config = dict(
    num_hidden_layers=11,
    hidden_size=320,
    num_attention_heads=5,
    num_key_value_heads=5,
    head_dim=64,
    intermediate_size=832,
    vocab_size=8192,
    hidden_act='swiglu',
    norm='rmsnorm',
    norm_place='pre',
    norm_eps=1e-05,
    positions='rope',
    rope_theta=10000.0,
    rope_fraction=1.0,
    qk_norm=False,
    attn_scale=0.125,
    bias='none',
    tie_word_embeddings=False,
    parallel_block=False,
    init='uniform',
    init_std_qkv=0.0387,
    init_std_o=0.0,
    init_std_up=0.0387,
    init_std_down=0.0,
    optimizer='muon_variant',
    learning_rate=0.00705,
    weight_decay=0.025,
    lr_head=0.00413,
    max_grad_norm=0.5,
    warmup_steps=200,
    schedule='wsd',
    decay_fraction=1.0,
    decay_shape='sqrt',
    final_lr_fraction=0.0,
    batch_tokens=[32768, 65536, 98304],
    max_seq_len=512,
    doc_mask=True,
    z_loss=1e-05,
    train_tokens=253400000,
    max_steps=4218,
    dataset='wikipedia_en',
)
Each number is 200 + 30 x the weight over its row's rms, rounded and kept within 0 to 999. Layers, rows and columns count from 0. The size before them is the row's rms in percent of the matrix's.

# up: layer 7 MLP up, 832x320, rms 0.0562, rows 179-207, columns 0-79
# down: layer 7 MLP down (transposed), 832x320, rms 0.0269, rows 179-206, columns 0-79
# gate: layer 7 MLP gate, 832x320, rms 0.0545, rows 180-207, columns 0-79
up179,103,154,223,144,201,162,244,231,146,248,190,197,140,180,185,163,172,203,224,206,163,232,239,206,152,156,222,246,198,156,220,239,188,183,203,144,178,213,235,228,201,193,200,266,213,215,168,224,169,201,230,167,141,185,197,230,222,269,184,184,173,181,229,174,198,203,201,126,269,198,179,237,210,256,214,204,209,188,191,187,185
down179,106,153,176,214,220,177,202,177,167,217,164,213,186,240,206,189,184,190,209,231,181,146,211,221,240,190,185,206,160,153,217,213,150,207,238,168,271,149,181,196,206,207,269,155,251,232,210,171,102,196,170,169,226,207,181,186,208,231,191,206,234,246,240,195,175,217,240,202,163,234,141,155,198,224,207,250,200,185,185,241,141
gate180,101,227,188,204,193,190,234,192,212,209,208,180,182,169,198,238,228,187,197,188,189,210,211,132,205,197,197,210,188,237,247,151,181,120,164,172,214,196,193,192,206,214,248,228,202,220,205,227,220,218,191,210,204,184,234,204,185,198,172,271,242,208,236,204,190,185,257,186,185,187,163,200,178,178,203,165,224,143,160,225,223
up180,097,246,211,193,200,234,175,172,231,224,153,212,193,206,251,157,232,200,200,157,144,225,210,198,200,123,225,164,228,272,216,186,168,162,182,179,227,208,193,164,269,243,273,171,132,226,183,214,196,227,202,188,196,215,223,191,150,190,224,210,144,150,177,199,195,179,196,208,173,202,194,197,268,271,228,180,178,242,190,216,232
down180,096,210,204,254,212,158,242,200,195,257,219,189,218,186,213,194,189,228,184,176,235,210,188,217,236,209,166,202,151,184,175,239,206,197,183,233,144,150,245,246,211,174,163,248,217,230,222,199,220,206,200,190,265,212,208,159,191,148,210,182,213,192,198,234,208,172,175,184,297,181,240,257,153,211,198,188,190,183,199,143,231
gate181,104,186,183,239,179,221,228,194,194,144,168,161,212,160,171,150,174,180,143,160,210,167,194,216,248,237,224,193,135,216,214,225,196,175,198,168,191,202,241,209,214,173,232,170,180,232,145,187,198,226,234,252,207,172,224,200,146,198,255,197,225,194,181,190,211,184,180,212,223,237,176,161,225,236,192,205,222,209,207,218,212
up181,104,140,156,236,209,229,180,184,155,159,213,146,162,190,195,207,200,249,227,184,224,196,188,242,205,226,225,195,202,201,211,190,160,156,180,193,211,155,154,189,211,172,230,166,185,161,163,171,245,170,211,187,120,204,182,160,238,218,188,206,184,197,156,218,229,205,204,236,161,163,234,191,188,186,207,169,212,148,256,209,206
down181,100,162,199,137,183,139,167,218,186,231,237,234,187,197,145,194,198,224,256,221,217,213,194,179,185,163,209,221,189,184,218,137,224,205,195,196,196,224,185,172,206,177,227,188,180,182,206,226,206,283,163,209,217,216,227,241,220,183,164,193,271,184,196,191,221,186,261,200,245,183,193,172,243,224,204,212,194,186,189,204,185
gate182,096,180,211,166,146,198,218,196,224,187,186,175,206,220,168,195,182,237,192,156,265,187,205,166,185,138,177,173,172,174,171,235,145,189,200,252,173,242,188,191,159,203,247,171,181,246,184,167,198,198,169,240,132,153,193,235,158,195,203,234,226,171,215,189,187,201,189,198,142,196,223,154,231,229,188,204,163,194,209,248,210
up182,097,180,236,236,213,182,169,192,199,187,208,148,189,184,178,191,185,180,196,172,176,207,200,142,179,170,164,213,184,165,210,166,212,171,224,212,168,180,191,211,196,176,195,243,158,224,253,218,180,180,187,220,217,170,191,224,199,234,214,252,138,204,181,188,205,198,158,174,201,224,128,214,263,137,183,249,233,278,179,182,237
down182,101,196,208,130,148,175,260,189,175,236,236,194,157,259,189,214,217,222,201,198,225,215,208,205,198,220,212,209,208,200,155,188,198,156,131,174,240,232,162,219,210,209,155,187,208,210,194,212,170,203,205,196,233,195,184,211,181,174,196,198,235,219,232,194,188,148,149,236,234,237,161,197,244,259,203,205,155,134,254,166,187
gate183,105,153,171,235,224,234,177,216,238,230,187,177,184,173,175,170,202,224,197,268,218,204,192,224,193,211,162,214,214,145,185,207,219,192,209,177,201,200,231,203,161,179,206,194,231,200,229,180,246,157,170,170,172,195,233,214,179,207,235,162,244,156,244,195,182,213,191,204,186,204,234,187,174,164,166,197,180,198,161,189,181
up183,103,211,183,174,190,153,171,211,153,199,193,177,228,181,171,231,162,196,184,162,152,212,175,253,120,175,214,183,207,177,200,221,204,230,189,218,184,187,244,204,210,191,159,202,181,207,134,185,185,230,168,219,194,212,139,147,192,206,213,193,220,212,152,239,188,216,220,217,185,197,185,196,164,176,226,169,242,218,153,198,143
down183,107,208,152,175,164,243,223,237,147,285,177,209,218,228,202,256,203,159,232,154,192,187,214,176,204,172,195,164,209,174,206,192,176,232,167,195,191,155,190,197,241,164,235,225,177,206,211,220,197,194,226,225,192,202,250,186,193,165,167,190,254,218,228,218,168,201,145,165,234,161,228,243,206,201,181,194,258,223,187,226,205
gate184,098,218,228,185,220,220,148,218,188,220,229,237,223,194,201,216,185,192,301,212,198,189,182,232,162,188,160,248,200,238,231,207,246,195,212,189,223,212,185,242,213,223,261,192,199,226,157,223,217,166,206,159,207,210,172,235,160,183,173,202,193,219,201,195,171,177,259,162,139,179,197,165,240,217,208,203,156,193,248,209,138
up184,096,205,190,157,187,199,221,188,240,197,206,183,202,175,226,206,205,204,175,198,200,192,201,204,218,271,231,129,213,137,200,138,218,215,166,182,185,170,204,182,197,213,130,197,174,200,216,168,247,176,174,132,204,192,273,152,208,188,208,180,193,179,160,229,226,218,183,213,204,209,164,199,180,207,201,207,238,262,196,234,242
down184,098,199,183,232,203,210,171,162,167,205,193,188,221,212,265,182,163,185,233,203,164,160,267,231,216,220,222,202,224,235,190,198,186,208,232,220,150,240,221,209,229,186,275,146,191,216,146,206,193,194,230,181,282,207,173,210,220,222,242,220,161,208,151,168,243,222,150,176,203,170,228,205,138,195,227,156,204,195,195,247,202
gate185,103,172,200,195,204,203,174,156,232,156,240,151,159,181,156,200,223,207,222,149,177,208,209,232,202,156,182,181,234,232,211,189,170,149,196,244,217,192,201,242,168,212,235,214,248,212,217,245,273,227,195,237,198,216,199,211,167,221,169,168,220,183,217,186,157,162,200,166,234,286,180,197,188,162,178,159,191,201,171,210,232
up185,099,267,177,189,215,203,219,200,139,224,243,243,182,209,237,231,147,204,136,212,166,213,181,207,205,195,170,180,248,233,229,219,211,175,219,207,197,170,243,222,185,204,218,242,174,151,183,188,191,213,178,174,206,238,160,149,177,237,121,187,173,170,150,239,175,191,238,242,224,219,212,241,228,168,248,216,195,180,167,188,189
down185,103,246,187,146,180,195,187,218,254,207,244,228,190,201,222,214,176,222,208,261,211,170,132,235,176,214,204,181,220,225,192,152,209,224,186,184,177,209,223,234,210,208,157,240,201,211,208,150,204,201,195,149,245,169,206,168,215,164,214,183,204,187,190,199,195,195,134,259,200,177,206,224,245,148,233,233,207,174,214,251,169
gate186,101,186,193,225,189,203,188,199,157,221,196,181,269,197,190,231,192,172,241,269,163,193,183,189,184,231,203,196,193,215,178,206,185,202,172,213,195,233,200,249,173,223,197,204,161,172,204,197,231,198,200,184,187,199,148,226,120,217,212,150,220,184,204,211,163,196,198,202,194,190,284,215,184,226,267,255,152,224,190,196,247
up186,099,236,177,216,200,199,220,161,232,212,244,238,186,205,202,169,183,213,178,215,224,199,170,208,205,134,215,206,181,227,176,158,195,181,216,136,187,233,199,174,143,162,169,235,170,206,145,163,231,189,173,165,199,158,198,210,188,170,214,209,228,229,189,181,218,150,191,191,168,214,247,201,194,192,213,187,216,219,184,207,170
down186,101,204,227,205,180,222,192,235,202,172,219,173,219,208,207,188,204,210,175,176,211,204,211,177,175,195,185,238,216,178,215,152,203,205,181,226,193,207,247,215,182,225,209,184,187,122,208,157,274,195,202,193,234,222,204,204,188,194,219,215,146,165,197,154,220,214,192,209,192,162,186,161,171,212,181,202,172,191,144,194,191
gate187,104,151,234,200,182,264,239,173,137,172,187,234,178,124,190,226,211,200,167,188,228,213,175,249,268,173,230,207,171,239,215,178,181,250,229,177,176,131,187,191,187,251,210,189,227,208,185,233,147,255,201,217,224,192,235,203,183,192,227,199,146,177,207,204,173,175,205,183,172,187,201,201,233,184,198,162,199,192,159,199,222
up187,100,204,218,205,211,187,268,166,127,186,156,223,210,160,222,244,166,186,201,240,193,184,204,213,189,131,188,205,243,176,207,171,188,209,166,141,210,206,221,245,193,197,194,191,215,231,227,231,195,189,239,175,226,201,234,170,142,229,223,197,176,210,170,161,180,216,209,196,176,203,266,203,196,229,186,184,146,145,203,201,219
down187,105,231,175,163,187,147,189,207,137,224,171,144,166,175,202,232,204,204,135,213,160,165,185,198,220,199,188,181,219,182,249,187,192,193,214,131,125,222,206,183,211,176,194,220,208,220,197,184,192,215,188,177,270,224,203,235,215,205,191,214,221,203,179,189,164,167,190,202,181,229,195,205,190,108,294,186,211,158,183,181,199
gate188,097,233,221,156,251,210,228,170,164,217,227,183,168,166,159,192,210,111,242,209,135,172,250,227,155,206,251,183,217,236,168,227,168,179,210,216,231,190,195,185,180,247,159,196,225,271,214,167,219,220,239,244,214,217,180,252,198,224,221,197,189,191,227,162,202,229,195,199,177,194,182,220,180,205,200,211,197,161,197,234,235
up188,095,221,193,230,244,191,213,168,235,241,190,191,215,176,161,248,178,167,185,188,177,182,183,225,243,242,206,203,196,200,167,188,202,176,242,192,149,227,227,170,199,200,168,198,221,198,200,236,223,185,218,193,176,170,208,174,221,172,213,183,256,125,186,177,196,222,190,231,198,212,264,181,171,215,210,188,201,177,223,232,199
down188,097,159,193,189,219,214,202,200,163,184,198,182,154,220,206,209,202,224,254,223,194,199,204,164,189,162,205,189,208,209,152,243,263,214,190,189,211,197,181,240,213,205,180,181,178,209,270,184,188,205,176,218,204,222,191,200,243,210,229,142,186,209,178,245,183,210,220,168,216,215,205,140,189,250,182,171,148,216,225,173,234
gate189,099,164,248,218,171,240,201,177,161,196,144,183,166,191,233,182,256,187,169,223,237,228,183,251,159,215,290,145,203,193,187,256,172,211,219,237,190,214,179,206,195,178,187,181,232,187,226,213,204,257,194,202,177,242,195,210,224,188,188,198,226,162,172,208,208,215,252,188,181,223,248,162,197,223,252,191,197,204,202,210,210
up189,099,166,168,228,218,232,225,255,232,170,205,162,226,162,197,198,192,230,167,198,198,208,175,194,242,236,195,158,233,157,238,206,189,156,221,243,216,260,199,205,252,213,246,171,167,196,221,192,240,160,238,199,201,187,156,200,202,247,191,181,160,295,202,187,230,173,207,248,206,219,139,188,189,175,183,218,203,260,167,273,155
down189,099,196,214,201,206,197,188,228,178,173,304,169,234,220,208,189,201,185,177,176,177,216,145,208,181,207,227,188,201,216,162,204,180,186,205,161,168,193,156,197,190,238,198,242,207,188,186,167,217,176,226,218,222,178,306,139,206,164,241,240,170,195,195,160,150,233,217,171,209,257,202,209,185,206,213,246,199,203,208,204,213
gate190,101,147,268,201,80,201,223,199,190,232,227,235,230,203,207,187,172,192,212,238,244,223,185,189,208,164,190,247,223,182,210,206,180,211,211,214,160,221,191,229,233,174,183,223,160,212,213,196,226,178,235,195,202,214,244,214,114,110,214,190,219,199,206,201,216,175,225,194,191,244,244,237,131,221,231,171,209,217,175,249,175
up190,097,209,194,172,188,205,214,156,180,223,243,180,202,219,177,226,205,223,218,203,222,200,222,194,224,186,236,178,207,177,218,216,239,179,223,151,230,196,239,185,231,256,190,195,182,147,220,193,193,224,174,226,200,164,201,183,236,174,194,181,190,173,146,226,219,187,210,187,173,183,207,164,231,218,199,232,162,247,228,235,207
down190,098,173,184,191,186,236,186,226,211,194,248,211,225,182,224,245,244,184,157,218,220,180,172,204,227,231,234,239,181,230,181,172,182,237,213,221,186,160,230,110,215,166,197,238,246,162,204,196,226,247,211,305,200,188,190,163,155,168,199,237,260,212,182,214,172,174,257,212,229,209,205,179,242,201,218,201,231,192,174,219,200
gate191,099,213,197,179,203,196,163,185,224,174,253,166,165,191,176,134,240,164,193,135,224,213,182,233,190,192,219,251,192,190,222,220,178,174,201,237,193,155,176,216,210,202,178,176,208,237,209,178,185,221,186,186,224,208,192,178,263,263,160,229,194,158,201,237,199,258,211,188,159,209,200,225,213,231,226,228,218,97,243,180,225
up191,101,181,219,157,229,239,200,229,216,190,154,167,233,140,178,139,202,199,203,224,215,191,205,187,210,222,208,167,163,194,231,210,174,230,227,183,162,201,218,174,197,166,119,237,186,205,200,240,253,207,179,187,205,235,192,247,206,187,184,236,183,192,166,186,274,220,185,182,191,272,217,233,165,213,234,199,181,189,238,165,249
down191,095,258,175,202,191,267,210,195,200,215,211,203,229,248,189,220,236,224,194,228,225,207,188,211,198,231,147,224,223,182,221,273,159,230,150,173,203,237,172,204,190,144,186,145,185,171,202,183,221,151,227,219,182,165,186,172,199,196,185,213,235,223,208,196,205,206,219,214,164,243,160,223,233,185,201,228,186,168,238,244,218
gate192,100,199,197,253,219,206,178,253,210,146,206,179,232,268,169,170,234,209,250,213,178,110,166,227,232,236,187,186,158,226,204,233,213,222,155,208,222,147,240,186,177,164,158,140,205,187,158,182,199,234,120,166,238,203,254,180,221,210,207,195,188,195,212,185,199,173,170,218,127,160,211,209,215,263,230,157,231,155,208,176,236
up192,099,252,199,225,149,196,260,225,214,278,212,182,190,200,222,162,171,244,222,217,202,190,182,229,220,222,185,179,206,208,167,164,209,183,242,210,253,211,199,184,219,212,195,230,214,227,214,208,209,159,218,166,235,247,177,147,194,218,166,225,197,197,174,187,223,155,170,215,218,199,185,189,237,234,243,217,218,132,205,194,187
down192,099,181,215,144,165,234,194,258,185,189,219,243,139,160,219,165,244,167,159,205,167,208,213,192,158,132,214,217,305,197,178,211,221,234,247,202,169,225,162,146,201,227,243,196,236,208,169,240,246,224,214,164,172,206,195,235,204,241,183,204,178,221,184,171,185,213,204,244,195,240,209,186,206,195,152,189,188,203,175,214,252
gate193,103,209,152,221,229,129,181,236,174,193,221,259,239,183,192,216,178,228,230,214,204,235,168,245,193,200,225,198,260,194,214,205,141,222,170,254,198,231,245,225,217,217,218,204,233,167,197,208,185,190,192,198,250,194,196,207,255,182,152,184,224,165,146,199,153,179,234,146,185,224,161,176,186,212,180,195,236,200,201,205,182
up193,099,231,203,197,207,120,270,201,197,184,215,225,219,198,205,215,206,231,149,188,159,225,169,164,194,129,198,151,257,215,248,127,225,250,236,228,169,170,177,180,221,240,203,170,213,165,214,175,196,245,164,201,189,220,189,170,169,165,160,190,210,145,176,215,161,194,165,222,177,214,262,226,189,182,209,201,197,203,198,262,204
down193,101,196,169,224,226,242,157,206,205,195,180,223,178,198,179,200,190,183,223,223,197,232,180,227,225,198,229,210,200,141,181,294,204,190,173,228,187,217,249,196,161,159,190,185,208,240,230,224,220,215,199,191,212,196,138,185,222,182,273,212,198,271,223,183,220,189,226,197,214,251,235,140,178,196,169,198,236,155,168,211,228
gate194,101,148,206,173,174,188,173,165,168,208,175,103,202,227,206,185,197,173,182,229,210,156,172,202,174,205,219,157,179,215,221,211,189,243,182,220,207,122,172,195,190,210,195,229,205,237,213,231,184,224,195,198,217,189,184,182,191,239,177,173,190,144,160,244,165,145,199,212,233,206,148,177,171,228,140,196,170,196,166,191,175
up194,102,204,195,210,259,189,199,226,282,197,146,260,196,149,201,192,207,180,191,244,156,206,219,247,206,177,185,248,198,174,220,254,219,170,179,183,188,238,220,217,233,195,217,169,198,259,194,161,176,196,273,151,198,189,264,197,180,194,215,163,220,168,214,241,197,230,225,235,182,187,145,233,229,169,221,188,242,253,171,178,183
down194,102,198,185,207,196,194,199,175,229,129,172,183,245,235,165,206,190,230,168,161,282,210,190,195,198,194,210,232,222,233,205,145,233,187,195,174,198,259,180,183,232,161,213,211,205,158,223,197,194,207,128,188,206,227,215,190,183,208,138,256,181,205,169,188,204,264,190,194,191,230,253,216,214,163,196,217,233,187,205,213,119
gate195,108,224,222,215,196,193,160,205,193,212,235,191,241,209,204,191,242,213,245,215,168,182,154,210,171,246,259,241,159,172,221,229,177,174,245,228,217,174,145,162,229,244,193,182,233,201,239,212,160,193,182,238,180,238,199,213,234,176,167,153,233,236,174,215,184,162,241,224,160,191,173,207,205,207,171,250,122,191,216,189,202
up195,113,196,188,184,233,157,151,205,217,240,218,210,250,200,236,170,191,240,215,175,259,191,212,238,181,197,272,173,180,197,209,246,164,193,215,201,218,217,180,160,210,221,200,161,249,206,188,187,171,179,157,289,203,195,186,196,174,222,202,202,180,231,169,191,249,179,216,246,184,247,193,211,223,197,160,225,171,212,239,146,196
down195,112,185,232,243,185,216,198,182,205,179,182,167,188,213,185,144,206,217,214,206,168,194,229,191,267,205,182,176,223,193,182,177,217,162,161,159,194,236,225,193,175,171,240,202,231,239,239,225,214,247,254,167,222,162,213,212,203,214,209,204,193,183,219,221,231,236,182,237,211,205,202,203,230,263,184,182,188,263,220,219,171
gate196,099,233,196,198,232,174,177,201,158,243,203,264,182,183,207,219,181,242,162,204,228,236,175,194,173,189,204,173,193,170,126,192,177,182,213,202,277,172,207,220,179,223,225,160,222,231,249,216,180,212,194,166,153,224,254,212,169,150,206,197,189,168,250,243,175,174,201,233,204,232,193,193,163,252,179,160,176,167,225,209,167
up196,097,225,191,173,171,156,249,145,190,178,216,165,193,227,228,195,195,166,174,152,234,176,239,211,237,213,206,215,199,250,199,214,164,197,223,213,164,205,146,189,236,211,230,215,169,163,166,176,198,188,236,204,221,235,244,196,216,234,187,236,253,251,171,216,175,182,180,163,211,217,200,152,165,175,196,244,164,182,213,244,149
down196,090,191,230,242,223,130,219,225,207,191,196,241,210,126,223,185,202,217,198,193,182,172,205,228,156,218,220,187,219,180,247,234,202,194,222,172,187,163,208,211,174,211,220,193,200,181,214,241,192,177,205,182,234,209,184,236,256,137,272,211,181,206,248,237,206,214,212,219,253,229,169,142,227,189,219,158,196,207,157,220,210
gate197,104,189,206,244,205,201,177,206,150,191,152,193,192,158,228,179,212,198,208,179,209,211,209,227,228,198,169,157,180,223,238,149,178,164,140,170,203,261,239,209,242,252,211,250,189,199,218,183,204,193,213,136,110,186,237,276,241,197,247,164,184,187,169,176,189,194,180,202,133,177,203,185,186,232,248,205,210,187,232,231,252
up197,100,174,181,228,237,262,201,199,219,189,231,213,190,235,230,236,204,247,179,202,178,206,201,181,207,209,163,223,114,139,230,216,206,195,174,211,224,220,164,211,206,239,184,221,191,198,185,148,201,215,226,201,187,220,188,254,191,164,208,184,238,202,195,192,213,252,209,256,214,223,231,144,212,180,179,160,210,179,211,146,201
down197,104,195,198,186,234,210,167,238,174,225,133,205,241,222,152,213,209,223,222,169,223,245,221,182,210,186,156,182,216,197,175,216,225,172,164,236,169,247,193,196,174,242,202,219,204,156,157,185,212,198,185,212,164,210,172,187,185,250,250,244,191,149,224,204,197,190,191,158,143,204,211,240,224,238,246,222,234,164,181,218,196
gate198,100,203,261,209,183,195,177,221,198,149,271,193,246,199,167,232,272,216,202,177,236,154,233,197,205,217,190,178,231,189,219,188,235,227,208,223,208,198,195,210,241,216,213,217,240,237,223,222,173,172,275,228,151,205,237,178,201,183,197,181,202,235,233,228,183,178,200,144,226,194,223,256,205,230,210,201,213,179,227,174,182
up198,102,248,238,250,168,237,160,190,165,183,159,167,215,219,164,174,216,130,192,191,195,176,212,125,178,217,210,193,186,166,164,245,230,240,261,223,209,183,194,189,242,184,144,164,163,198,167,203,183,189,218,225,220,188,224,153,201,178,183,183,170,227,245,249,187,195,198,251,140,222,167,217,149,227,130,202,172,246,163,172,214
down198,105,212,254,216,149,174,199,251,182,198,146,229,208,201,206,164,209,192,192,167,153,262,231,215,207,223,202,193,194,185,211,216,194,195,275,231,138,257,213,224,182,244,149,192,175,201,191,243,222,209,184,229,171,189,159,230,170,232,221,186,193,174,209,204,215,166,171,225,147,238,176,230,165,207,174,197,201,213,244,187,183
gate199,098,200,232,210,173,173,183,212,162,232,181,164,140,198,170,164,208,137,184,193,150,205,257,207,253,225,258,190,177,115,165,257,138,186,215,152,190,194,152,226,195,111,201,175,165,218,215,175,191,245,188,184,161,164,177,186,218,181,255,229,193,203,181,228,176,186,209,250,243,243,220,231,215,217,206,186,129,195,203,176,245
up199,098,233,189,248,263,226,200,214,226,184,204,174,211,179,193,176,250,208,212,206,250,180,191,270,163,223,201,256,178,203,209,151,159,242,212,194,212,162,223,229,187,222,187,242,243,145,212,231,179,193,229,207,208,219,196,210,264,213,231,180,190,187,201,252,187,177,249,254,160,160,240,145,217,142,260,228,192,177,175,233,195
down199,096,224,163,218,185,248,195,244,204,173,198,215,171,222,231,164,221,186,233,172,203,207,266,183,159,188,198,234,231,203,193,203,184,192,150,173,229,255,200,186,191,177,201,186,224,244,203,205,196,220,200,182,223,197,206,282,196,251,208,213,232,199,154,208,252,272,193,162,195,182,180,222,123,200,242,172,226,227,192,207,185
gate200,101,194,187,222,248,241,219,163,190,155,145,238,198,165,160,205,221,234,200,210,177,230,211,176,214,128,222,187,211,156,158,221,231,189,190,239,221,183,189,209,184,204,220,234,179,209,271,205,269,263,234,188,209,219,289,219,190,214,211,229,207,169,196,239,188,200,185,195,182,207,153,207,220,214,190,198,187,170,165,234,241
up200,105,179,206,192,198,226,243,217,181,180,181,235,220,170,175,190,164,233,184,171,235,221,210,197,187,147,179,187,228,179,182,239,243,200,211,230,256,158,137,170,197,178,193,295,239,195,229,190,197,253,200,166,215,239,283,234,216,242,188,243,217,119,198,203,189,198,238,160,127,142,162,230,224,248,161,267,205,158,217,243,188
down200,102,247,236,222,199,183,201,190,176,212,246,202,182,247,196,184,227,232,159,202,254,186,164,201,183,189,165,176,168,213,215,196,197,246,180,135,187,185,145,251,182,182,195,185,180,224,192,191,238,263,177,170,202,167,251,178,201,196,256,126,234,179,188,171,209,205,217,178,239,253,224,233,190,135,218,192,230,217,164,203,186
gate201,102,205,191,240,225,138,215,158,259,164,211,218,207,229,210,138,194,261,205,163,213,188,166,189,242,215,236,183,165,184,185,219,210,207,195,194,228,229,184,228,252,207,179,160,213,174,250,181,219,243,176,194,196,223,161,223,203,204,176,220,175,211,118,274,252,161,205,178,142,263,200,223,213,217,232,232,182,194,224,160,225
up201,108,197,168,232,179,228,201,176,209,194,243,182,184,162,198,195,248,191,205,288,156,214,201,227,170,219,168,213,203,195,209,181,196,228,180,242,172,148,210,210,181,199,232,273,211,191,173,212,198,149,208,231,209,221,206,192,235,224,153,214,196,230,233,140,212,234,171,212,256,133,193,193,236,188,201,209,214,263,156,176,203
down201,103,231,166,209,188,197,234,182,203,185,222,257,232,245,212,181,176,197,141,228,187,208,266,242,178,234,185,228,162,210,241,150,160,210,164,138,203,207,147,219,179,193,224,156,167,206,232,181,209,175,175,131,189,237,132,264,190,199,191,218,193,182,210,239,182,196,177,228,187,191,152,240,238,218,149,247,249,220,227,179,204
gate202,097,214,187,216,204,209,172,208,274,189,205,180,199,213,223,232,174,202,160,210,178,190,209,215,210,130,223,214,221,211,204,215,255,216,160,224,235,210,164,253,214,236,197,194,217,223,206,244,211,162,172,170,204,138,200,222,181,218,177,232,200,208,191,199,209,217,169,190,215,182,172,239,244,239,186,226,168,189,247,263,237
up202,096,225,224,239,178,219,205,210,235,201,233,190,195,201,173,198,183,221,155,217,207,197,173,191,156,198,236,204,200,172,151,215,270,211,159,228,194,170,177,215,236,138,182,223,166,195,200,245,182,169,163,194,231,182,170,234,183,236,176,213,209,226,206,166,235,190,166,207,191,182,227,268,214,221,263,261,213,171,178,253,182
down202,094,283,194,236,213,207,195,229,178,231,191,164,147,197,153,196,230,183,224,157,194,272,216,200,216,211,200,217,250,181,178,224,199,186,144,176,209,211,212,150,149,145,177,245,201,205,231,200,232,244,223,245,171,216,220,224,211,168,223,155,257,151,158,236,192,221,227,209,173,159,184,142,241,171,273,228,236,218,213,191,198
gate203,101,179,213,213,177,165,207,243,217,192,209,192,176,214,183,223,239,223,175,265,207,204,191,216,222,159,177,165,199,224,187,185,229,237,244,186,248,181,217,174,167,189,237,264,147,173,240,242,229,196,250,239,147,266,201,180,174,176,191,191,199,193,144,224,154,243,194,197,169,185,216,187,220,178,212,228,206,163,197,208,186
up203,105,191,183,186,148,227,177,206,167,219,185,201,200,198,205,223,261,265,240,227,216,184,176,266,175,217,274,190,193,201,179,194,243,212,218,239,221,214,245,162,188,181,152,208,185,224,230,187,134,193,202,271,229,176,211,211,194,201,250,166,198,205,226,188,155,191,211,183,204,196,207,148,151,220,180,195,241,188,199,215,204
down203,100,182,208,181,200,135,217,203,169,157,231,259,216,181,259,141,165,200,205,152,209,190,199,194,205,247,189,208,207,223,198,161,244,204,184,186,176,202,184,197,207,248,202,210,222,195,248,196,213,234,202,272,222,210,251,263,199,225,210,215,168,203,267,224,203,144,145,208,241,199,245,227,196,221,213,197,212,177,215,209,177
gate204,092,177,177,225,166,175,158,177,190,172,181,177,227,247,188,222,243,151,169,166,255,208,196,231,261,193,148,232,190,221,193,171,169,168,219,127,176,174,255,221,189,219,193,195,232,234,155,197,261,236,248,221,215,154,209,228,180,201,212,235,237,190,210,164,251,171,207,147,130,204,154,238,201,199,200,173,223,183,189,176,192
up204,098,234,173,159,234,213,209,173,224,198,214,170,208,254,170,208,160,209,201,242,222,216,223,187,142,227,190,225,222,209,175,187,210,195,239,187,190,191,206,221,144,209,203,208,162,202,228,198,206,188,132,209,223,199,253,157,196,273,169,171,234,188,189,169,211,191,192,230,211,201,233,207,152,166,184,265,221,227,159,201,207
down204,095,189,187,231,212,161,190,238,215,213,217,206,175,157,158,217,176,244,215,178,200,179,217,189,160,146,198,201,202,162,193,196,235,204,262,183,170,231,215,203,190,219,212,196,181,188,190,181,234,260,219,181,211,251,169,201,182,215,205,201,239,227,236,236,188,197,224,203,214,225,147,160,234,177,211,193,197,156,183,181,228
gate205,098,250,177,220,175,185,152,174,203,177,180,114,244,206,184,180,162,155,217,223,172,145,236,187,180,193,275,181,201,194,201,247,220,175,201,216,171,151,210,171,220,170,190,178,209,209,233,216,167,223,206,112,195,217,206,218,142,205,259,172,238,183,220,184,201,181,200,168,222,208,164,243,227,205,192,198,189,152,222,156,204
up205,102,235,260,195,190,186,194,232,171,206,229,239,226,181,210,242,197,252,155,226,203,219,147,228,194,208,160,211,216,203,197,192,166,209,234,239,234,159,189,207,208,199,243,204,195,165,163,224,257,210,168,231,196,199,192,235,170,175,182,185,91,196,176,219,174,169,216,198,216,211,206,194,155,175,189,202,212,245,180,234,139
down205,099,160,219,235,208,242,171,155,206,205,235,200,209,166,228,213,208,211,239,238,245,272,217,149,180,191,207,250,201,208,182,198,185,199,216,171,264,180,184,176,203,204,169,195,223,201,230,215,204,216,222,140,196,222,241,197,257,199,160,235,199,185,249,233,221,221,210,185,206,255,231,218,220,154,175,230,163,160,245,174,165
gate206,098,197,198,226,201,163,175,167,214,194,235,185,202,225,203,194,190,197,172,218,234,201,174,213,205,189,168,228,219,117,249,257,229,186,204,187,196,219,202,172,211,203,167,144,225,186,220,231,235,160,226,187,174,185,214,215,180,163,154,183,223,207,180,238,162,173,145,172,202,161,207,185,186,185,180,189,245,235,207,211,168
up206,104,217,153,205,141,171,198,204,206,179,215,216,198,213,243,262,147,204,220,211,245,213,229,190,274,168,251,230,248,268,201,201,208,200,264,179,214,210,223,166,211,234,203,240,206,185,169,212,198,134,185,174,204,198,189,179,187,235,184,200,202,176,235,182,232,180,222,204,205,228,219,169,223,222,183,172,203,199,217,186,240
down206,103,222,250,220,180,242,139,244,172,195,152,255,173,210,222,168,141,148,167,174,185,154,219,171,221,227,225,203,201,155,210,194,159,197,205,136,220,185,206,265,128,195,168,214,151,255,233,200,205,193,286,199,200,223,202,215,227,225,209,221,180,193,204,156,215,177,155,180,208,190,183,273,238,208,232,195,186,202,199,223,244
gate207,102,213,204,209,191,213,191,269,243,203,202,160,155,245,190,156,160,168,202,207,189,174,216,230,235,127,213,180,209,220,235,135,227,200,243,252,225,190,206,196,216,183,161,245,196,197,202,222,167,236,150,223,211,177,219,164,239,168,198,226,161,205,198,247,230,168,208,234,200,196,227,215,138,217,177,233,188,258,190,212,202
up207,101,132,203,209,183,186,206,226,201,218,230,198,241,196,212,169,254,156,189,179,223,187,217,163,165,171,240,186,190,171,105,205,222,202,233,190,195,201,241,181,171,203,238,250,201,173,166,217,183,186,227,224,204,192,203,173,192,188,204,158,237,190,189,193,199,247,236,197,145,193,219,203,198,265,203,171,196,213,175,218,181